python train.py --n_layer=15 --d_model=128 --n_head=8 --n_kv_head=8 --head_dim=32 --d_mlp=320 --vocab_size=8192 --activation="swiglu" --norm="rmsnorm" --norm_place="pre" --norm_eps=1e-05 --positions="learned+rope" --rope_base=10000.0 --rope_fraction=1.0 --qk_norm=false --attn_scale=0.177 --bias="none" --tie_embeddings=false --parallel_block=false --init="normal" --init_std_qkv=0.0365 --init_std_o=0.0 --init_std_up=0.0365 --init_std_down=0.0 --optimizer="adamw" --lr=0.00232 --beta1=0.95 --beta2=0.99 --weight_decay=0.1 --lr_head=0.00744 --grad_clip=2.0 --warmup_steps=293 --schedule="wsd" --decay_fraction=0.551 --decay_shape="linear" --final_lr_fraction=0.0 --batch_tokens=16384 --seq_len=512 --doc_mask=true --train_tokens=93180000 --steps=5688 --dataset="wikipedia_en"
Each number is 200 + 40 x the weight over its row's rms, rounded and kept within 0 to 999. Layers, rows and columns count from 0. The size before them is the row's rms in percent of the matrix's.

# up: layer 12 MLP up, 320x128, rms 0.0993, rows 74-90, columns 0-63
# down: layer 12 MLP down (transposed), 320x128, rms 0.0946, rows 74-89, columns 0-63
# gate: layer 12 MLP gate, 320x128, rms 0.105, rows 75-90, columns 0-63
up74,093,185,239,190,239,180,107,205,133,216,136,207,221,176,159,142,142,166,206,235,156,235,244,195,144,193,215,246,201,127,163,214,209,174,237,264,123,240,215,141,221,230,176,194,155,209,197,185,198,188,177,201,264,318,186,162,279,242,226,218,247,189,233,241,162
down74,095,211,198,189,225,208,230,242,195,248,187,223,197,208,204,131,207,216,207,165,266,278,254,187,229,160,224,192,205,187,231,223,173,264,218,186,204,248,182,287,236,157,260,230,154,228,183,261,187,189,305,252,111,130,175,228,209,202,189,203,209,224,146,100,240
gate75,094,183,185,273,188,272,190,92,224,215,266,182,197,130,212,233,207,230,131,181,278,153,190,198,222,132,254,261,188,191,202,187,195,227,167,183,193,208,171,231,222,204,194,178,136,188,210,130,220,146,216,200,185,204,194,202,143,157,200,188,225,208,196,184,299
up75,094,171,246,189,266,210,221,203,167,153,173,146,164,166,182,173,141,168,262,255,190,239,208,222,241,206,223,195,155,235,161,98,223,152,274,175,241,208,236,142,204,194,161,214,174,232,255,193,158,230,178,242,184,270,174,180,183,180,268,205,239,192,232,221,227
down75,099,168,141,203,222,194,281,257,210,182,243,243,201,129,161,225,163,168,206,265,251,155,245,225,199,200,215,88,161,256,217,184,147,233,214,177,137,221,177,205,223,220,205,152,213,168,261,209,177,132,220,210,167,177,203,245,193,273,253,248,206,188,263,191,161
gate76,105,206,148,201,210,182,177,173,263,214,185,209,153,252,280,139,215,179,228,167,181,182,176,192,200,274,206,241,183,242,193,203,227,249,201,215,166,237,255,207,225,203,239,156,246,235,287,154,202,187,205,198,166,253,136,273,223,241,236,163,177,161,202,322,197
up76,115,183,244,195,106,165,244,174,200,227,138,228,220,210,190,219,167,171,238,210,227,177,245,129,225,171,238,236,172,169,169,193,164,186,229,169,254,104,242,159,274,261,223,282,258,164,278,198,177,254,253,212,209,176,184,192,166,189,197,237,233,268,273,229,163
down76,111,203,212,184,205,192,190,166,176,221,240,243,258,225,199,205,228,208,233,209,192,167,231,0,216,219,200,201,245,270,193,162,240,198,201,192,166,219,227,216,166,194,193,172,196,186,180,214,213,183,234,243,222,231,188,236,174,194,181,215,213,210,243,179,199
gate77,099,185,238,171,320,152,207,233,182,159,128,160,218,222,203,176,215,216,162,150,197,176,202,194,214,197,179,248,252,202,176,192,293,209,184,210,187,177,152,170,218,180,104,244,207,273,229,154,182,165,198,221,163,171,192,134,187,158,222,220,208,188,201,222,212
up77,101,224,191,198,100,233,147,199,227,236,264,187,255,138,181,227,208,145,271,212,230,164,150,210,195,210,196,176,166,254,298,202,179,245,219,218,235,207,288,280,180,214,191,295,237,177,262,184,229,213,271,165,148,211,170,276,153,178,149,173,198,244,193,179,204
down77,102,125,195,233,197,239,168,208,182,218,184,176,186,125,202,238,137,205,196,234,158,248,166,201,249,197,244,194,251,172,248,167,167,224,270,132,277,192,200,291,194,168,236,238,140,139,178,209,202,177,212,249,288,238,215,260,182,195,170,207,196,134,161,225,234
gate78,090,177,228,255,197,168,283,221,215,158,138,237,216,197,199,172,230,281,224,136,219,182,227,200,184,197,263,194,183,247,192,174,171,198,261,153,248,107,155,180,139,181,227,138,286,165,215,159,192,228,192,210,245,146,176,305,172,178,245,209,236,230,201,225,242
up78,097,201,229,203,184,264,189,163,167,244,175,151,195,180,284,201,177,177,239,192,256,101,238,176,228,218,163,253,153,179,119,208,268,185,185,225,147,193,188,141,245,229,167,212,181,227,174,188,132,197,272,228,239,178,214,209,212,192,226,199,248,203,195,216,208
down78,099,155,218,200,203,236,145,183,154,129,206,175,170,242,269,195,189,163,171,224,153,127,220,186,188,168,295,150,120,200,183,233,262,209,188,266,225,199,211,130,239,150,269,174,219,289,200,190,253,220,216,183,146,204,179,267,249,222,218,191,248,172,204,164,258
gate79,086,257,228,212,227,174,255,235,202,283,187,183,180,279,229,212,234,207,223,201,214,278,170,149,209,259,295,201,196,238,150,205,164,209,204,207,150,203,160,232,186,203,180,182,165,245,229,257,186,211,289,253,160,181,119,153,196,265,230,203,228,189,162,189,204
up79,074,116,153,231,204,168,129,166,231,170,164,267,203,156,199,188,159,260,195,135,210,141,219,201,164,157,214,156,265,186,221,165,221,231,174,224,229,82,186,183,233,256,210,213,254,175,251,175,249,208,209,200,198,248,153,216,202,157,225,232,239,167,265,253,253
down79,087,137,171,201,158,241,227,208,189,243,186,229,318,256,198,133,246,201,198,151,212,228,188,84,155,187,257,204,208,241,223,202,169,222,157,269,201,219,220,267,245,151,167,214,208,205,287,221,228,221,238,218,154,227,216,242,217,254,243,153,283,223,234,284,182
gate80,099,199,208,196,201,219,193,140,306,201,185,238,179,200,266,167,192,221,195,146,255,139,151,204,250,265,204,195,200,222,138,203,199,289,185,267,170,175,152,123,192,197,140,202,220,231,208,155,264,170,178,217,147,271,192,209,213,186,198,267,203,257,213,251,230
up80,094,186,202,261,139,196,198,163,214,201,213,224,222,179,258,203,231,205,188,199,227,137,243,284,210,201,201,219,204,185,215,212,239,223,276,227,248,157,142,179,243,194,138,277,206,288,210,198,201,178,237,229,208,240,159,222,187,182,148,205,212,198,221,186,171
down80,100,175,208,242,207,219,142,205,161,227,183,190,212,211,175,175,118,181,182,208,169,189,282,160,139,250,193,271,197,196,210,174,181,168,212,245,271,193,259,183,142,284,175,193,247,145,240,248,147,176,243,122,165,190,211,180,246,201,272,131,228,139,195,227,141
gate81,100,159,125,199,170,224,156,179,162,229,159,195,217,189,133,195,223,219,246,175,230,217,232,220,227,284,190,264,232,203,207,198,207,191,213,233,220,197,184,173,219,204,241,102,200,223,234,236,176,195,145,257,225,195,129,233,211,214,261,198,231,193,211,222,197
up81,092,182,208,189,174,269,165,188,225,159,230,223,279,186,182,276,212,261,170,148,228,223,177,214,159,171,206,147,207,266,193,185,176,204,185,215,214,121,204,208,194,209,230,254,216,175,242,212,229,132,212,141,190,224,155,293,171,266,183,198,237,205,223,235,230
down81,093,265,191,166,143,202,164,171,176,172,131,174,226,226,190,159,179,180,198,276,119,256,219,167,276,221,237,208,204,165,253,170,177,177,189,218,131,163,181,158,199,146,149,166,146,166,172,180,158,202,179,230,196,199,196,192,231,170,178,316,259,215,191,156,158
gate82,087,172,198,209,200,212,246,59,255,325,165,227,192,226,227,287,206,242,187,237,147,173,234,212,232,149,274,196,234,267,209,246,176,207,127,140,223,156,247,170,220,217,213,175,190,269,184,233,198,213,254,210,224,181,160,245,223,182,128,237,206,146,214,191,258
up82,094,139,203,258,240,214,226,210,141,170,242,266,206,153,207,171,177,160,166,277,180,199,145,149,170,185,141,182,280,67,288,190,207,216,232,200,191,78,192,192,189,273,137,257,243,167,240,186,236,232,197,196,241,290,169,240,167,166,175,223,205,251,137,247,226
down82,099,122,157,145,228,222,174,198,268,143,201,198,262,166,206,179,195,214,213,151,189,189,199,260,121,229,255,255,191,169,153,227,177,161,223,191,119,223,203,218,181,191,209,184,197,158,171,247,222,185,212,165,227,171,272,193,239,255,216,177,223,206,260,246,160
gate83,113,136,149,180,156,180,221,173,178,164,160,205,243,265,244,80,226,190,184,185,217,214,195,179,184,157,212,175,299,236,241,210,189,191,162,250,170,186,271,217,222,224,236,205,231,216,313,245,246,199,212,289,175,250,136,245,205,260,186,208,216,213,257,279,195
up83,115,91,159,210,158,222,209,115,153,245,157,201,193,277,170,171,184,154,151,160,214,176,227,226,173,179,173,180,198,260,236,168,190,106,219,263,152,234,224,191,276,209,246,156,195,184,184,165,285,188,226,263,202,262,231,183,222,172,175,230,271,242,248,229,251
down83,101,180,156,187,180,192,219,178,216,139,266,226,228,130,204,244,208,195,174,200,275,215,181,163,232,200,135,245,166,176,278,184,159,215,164,211,232,259,208,160,94,204,191,193,142,211,243,170,190,179,111,169,207,180,141,231,269,202,195,196,171,200,162,55,196
gate84,097,190,144,194,225,223,189,220,266,249,187,173,218,208,118,191,230,226,171,166,166,219,190,203,222,212,239,191,208,241,187,221,171,173,173,219,248,186,235,81,236,168,169,260,134,99,215,107,160,196,222,194,167,117,153,183,163,218,252,164,220,95,218,220,214
up84,091,154,241,242,230,287,186,210,210,87,177,189,296,180,217,150,172,200,202,160,164,252,244,185,260,233,170,152,219,175,212,225,197,124,161,186,203,194,253,254,266,177,220,244,197,201,227,214,255,169,156,255,272,221,179,170,188,135,184,171,216,203,252,243,159
down84,096,204,195,223,229,131,260,229,211,247,193,207,253,215,198,232,190,184,172,278,259,203,212,195,154,169,131,257,185,221,226,238,196,229,175,234,145,176,298,190,200,165,159,170,189,241,227,257,246,237,137,210,163,282,172,142,214,192,234,258,153,258,208,175,224
gate85,090,182,161,195,243,137,236,192,248,177,236,193,302,173,210,171,270,265,223,197,242,224,198,112,133,226,167,184,186,253,187,252,159,282,239,149,185,223,129,215,174,213,158,224,236,228,211,167,219,155,310,192,116,257,158,204,272,248,187,209,284,166,166,191,223
up85,091,173,227,201,206,208,125,153,204,272,103,161,177,193,241,208,174,177,166,143,196,201,170,169,205,267,206,174,319,181,170,182,152,236,167,302,175,266,264,188,229,168,245,121,174,250,178,228,189,186,152,229,155,151,248,272,221,212,197,230,217,215,232,230,218
down85,095,167,223,186,251,156,197,263,247,219,198,203,277,185,278,218,213,142,235,202,197,117,186,223,83,237,232,160,164,210,201,165,180,245,266,173,194,163,195,224,125,149,135,178,175,201,212,273,199,140,224,216,176,207,167,207,166,274,125,172,139,248,183,218,208
gate86,099,204,195,250,143,222,201,155,211,251,126,218,256,211,161,225,165,203,257,256,243,203,274,163,189,136,259,206,164,162,149,237,147,202,165,239,276,194,189,167,217,174,227,171,214,167,248,164,160,153,228,225,144,252,181,272,282,134,289,220,311,244,200,249,267
up86,105,229,167,236,183,137,232,244,161,184,175,226,130,158,163,266,189,210,223,214,228,189,261,233,252,234,169,215,283,194,171,207,177,238,248,145,207,159,204,237,172,178,219,86,264,315,193,226,189,175,212,189,170,292,189,229,236,163,155,148,170,168,268,197,215
down86,107,128,175,140,177,169,172,195,100,224,214,181,278,185,123,244,208,185,213,193,186,212,261,96,209,218,147,164,143,267,207,217,178,245,130,186,233,207,189,193,158,227,209,214,177,152,199,274,192,218,132,111,147,231,186,232,150,205,221,261,148,172,177,177,131
gate87,109,213,162,176,238,136,219,214,213,200,248,168,201,232,208,167,141,198,250,240,160,166,101,217,141,204,233,147,242,197,156,254,147,187,224,180,124,178,257,209,192,234,266,177,206,200,257,183,248,197,182,172,147,111,115,254,259,213,197,185,229,154,215,263,227
up87,103,225,205,209,163,203,153,278,160,195,216,239,142,256,158,155,214,157,168,184,151,187,179,229,222,178,198,210,144,167,181,150,194,202,218,210,157,238,145,175,173,185,200,166,153,182,129,117,149,172,162,189,211,172,232,187,228,243,155,173,261,261,133,244,177
down87,102,131,217,214,189,241,129,191,177,211,89,199,213,267,224,193,203,185,267,259,172,246,266,308,161,220,201,167,173,166,190,205,220,228,237,225,179,194,196,183,291,275,182,205,183,158,270,236,212,224,249,236,187,252,241,146,209,189,171,148,155,159,215,210,203
gate88,103,160,216,173,175,192,155,244,196,195,179,202,234,235,209,147,204,197,185,133,246,207,203,188,274,234,188,208,236,195,182,217,212,247,261,197,227,187,198,188,256,168,148,194,195,252,210,235,212,202,239,251,134,231,203,178,230,264,132,186,206,173,239,258,242
up88,100,222,235,186,198,206,224,227,189,127,163,147,219,231,161,170,185,205,232,201,225,164,237,190,235,221,162,178,234,209,239,229,189,230,238,183,145,162,262,140,212,199,145,181,194,228,174,194,240,217,211,227,221,171,208,212,229,234,77,212,169,294,161,184,179
down88,097,201,250,232,284,186,263,194,191,161,121,181,235,133,187,164,169,278,237,253,202,135,180,252,245,174,167,180,167,161,192,205,161,174,158,241,272,252,225,277,172,251,202,167,190,167,228,192,229,236,150,177,156,245,169,231,195,188,231,190,158,144,209,150,173
gate89,093,212,233,292,267,172,205,209,278,208,199,118,192,193,228,161,179,231,236,256,160,172,174,169,212,230,230,164,159,190,178,190,194,201,230,196,175,145,213,233,190,200,243,230,220,203,225,179,168,167,260,225,225,222,145,224,323,188,259,192,243,157,282,208,216
up89,106,235,232,251,153,175,284,128,121,214,166,222,149,235,186,206,182,218,228,247,222,238,240,210,250,174,243,250,232,146,172,211,166,176,226,213,270,189,191,201,214,180,238,131,129,186,194,133,216,202,253,201,160,249,220,208,202,193,259,280,231,170,150,206,270
down89,102,204,176,192,248,145,201,218,175,203,235,263,256,212,183,141,155,222,174,210,159,201,189,96,127,154,205,216,166,137,220,149,246,190,218,191,217,162,235,180,126,228,213,199,152,170,238,235,168,211,203,229,240,240,188,183,249,201,141,262,177,268,279,193,192
gate90,094,237,224,234,257,207,240,197,194,171,130,124,253,153,131,206,215,226,155,295,220,212,195,184,148,207,257,173,201,198,162,151,238,301,214,191,174,236,217,191,231,160,241,226,219,210,296,210,197,148,152,245,149,206,190,219,315,277,228,223,206,227,155,219,233
up90,100,196,219,292,245,221,272,243,232,218,250,271,146,189,182,169,236,207,161,233,140,182,162,207,162,270,261,225,166,156,123,162,283,181,220,274,191,244,144,166,181,246,219,271,247,220,250,142,268,121,195,190,188,203,172,209,213,229,225,178,220,178,223,229,179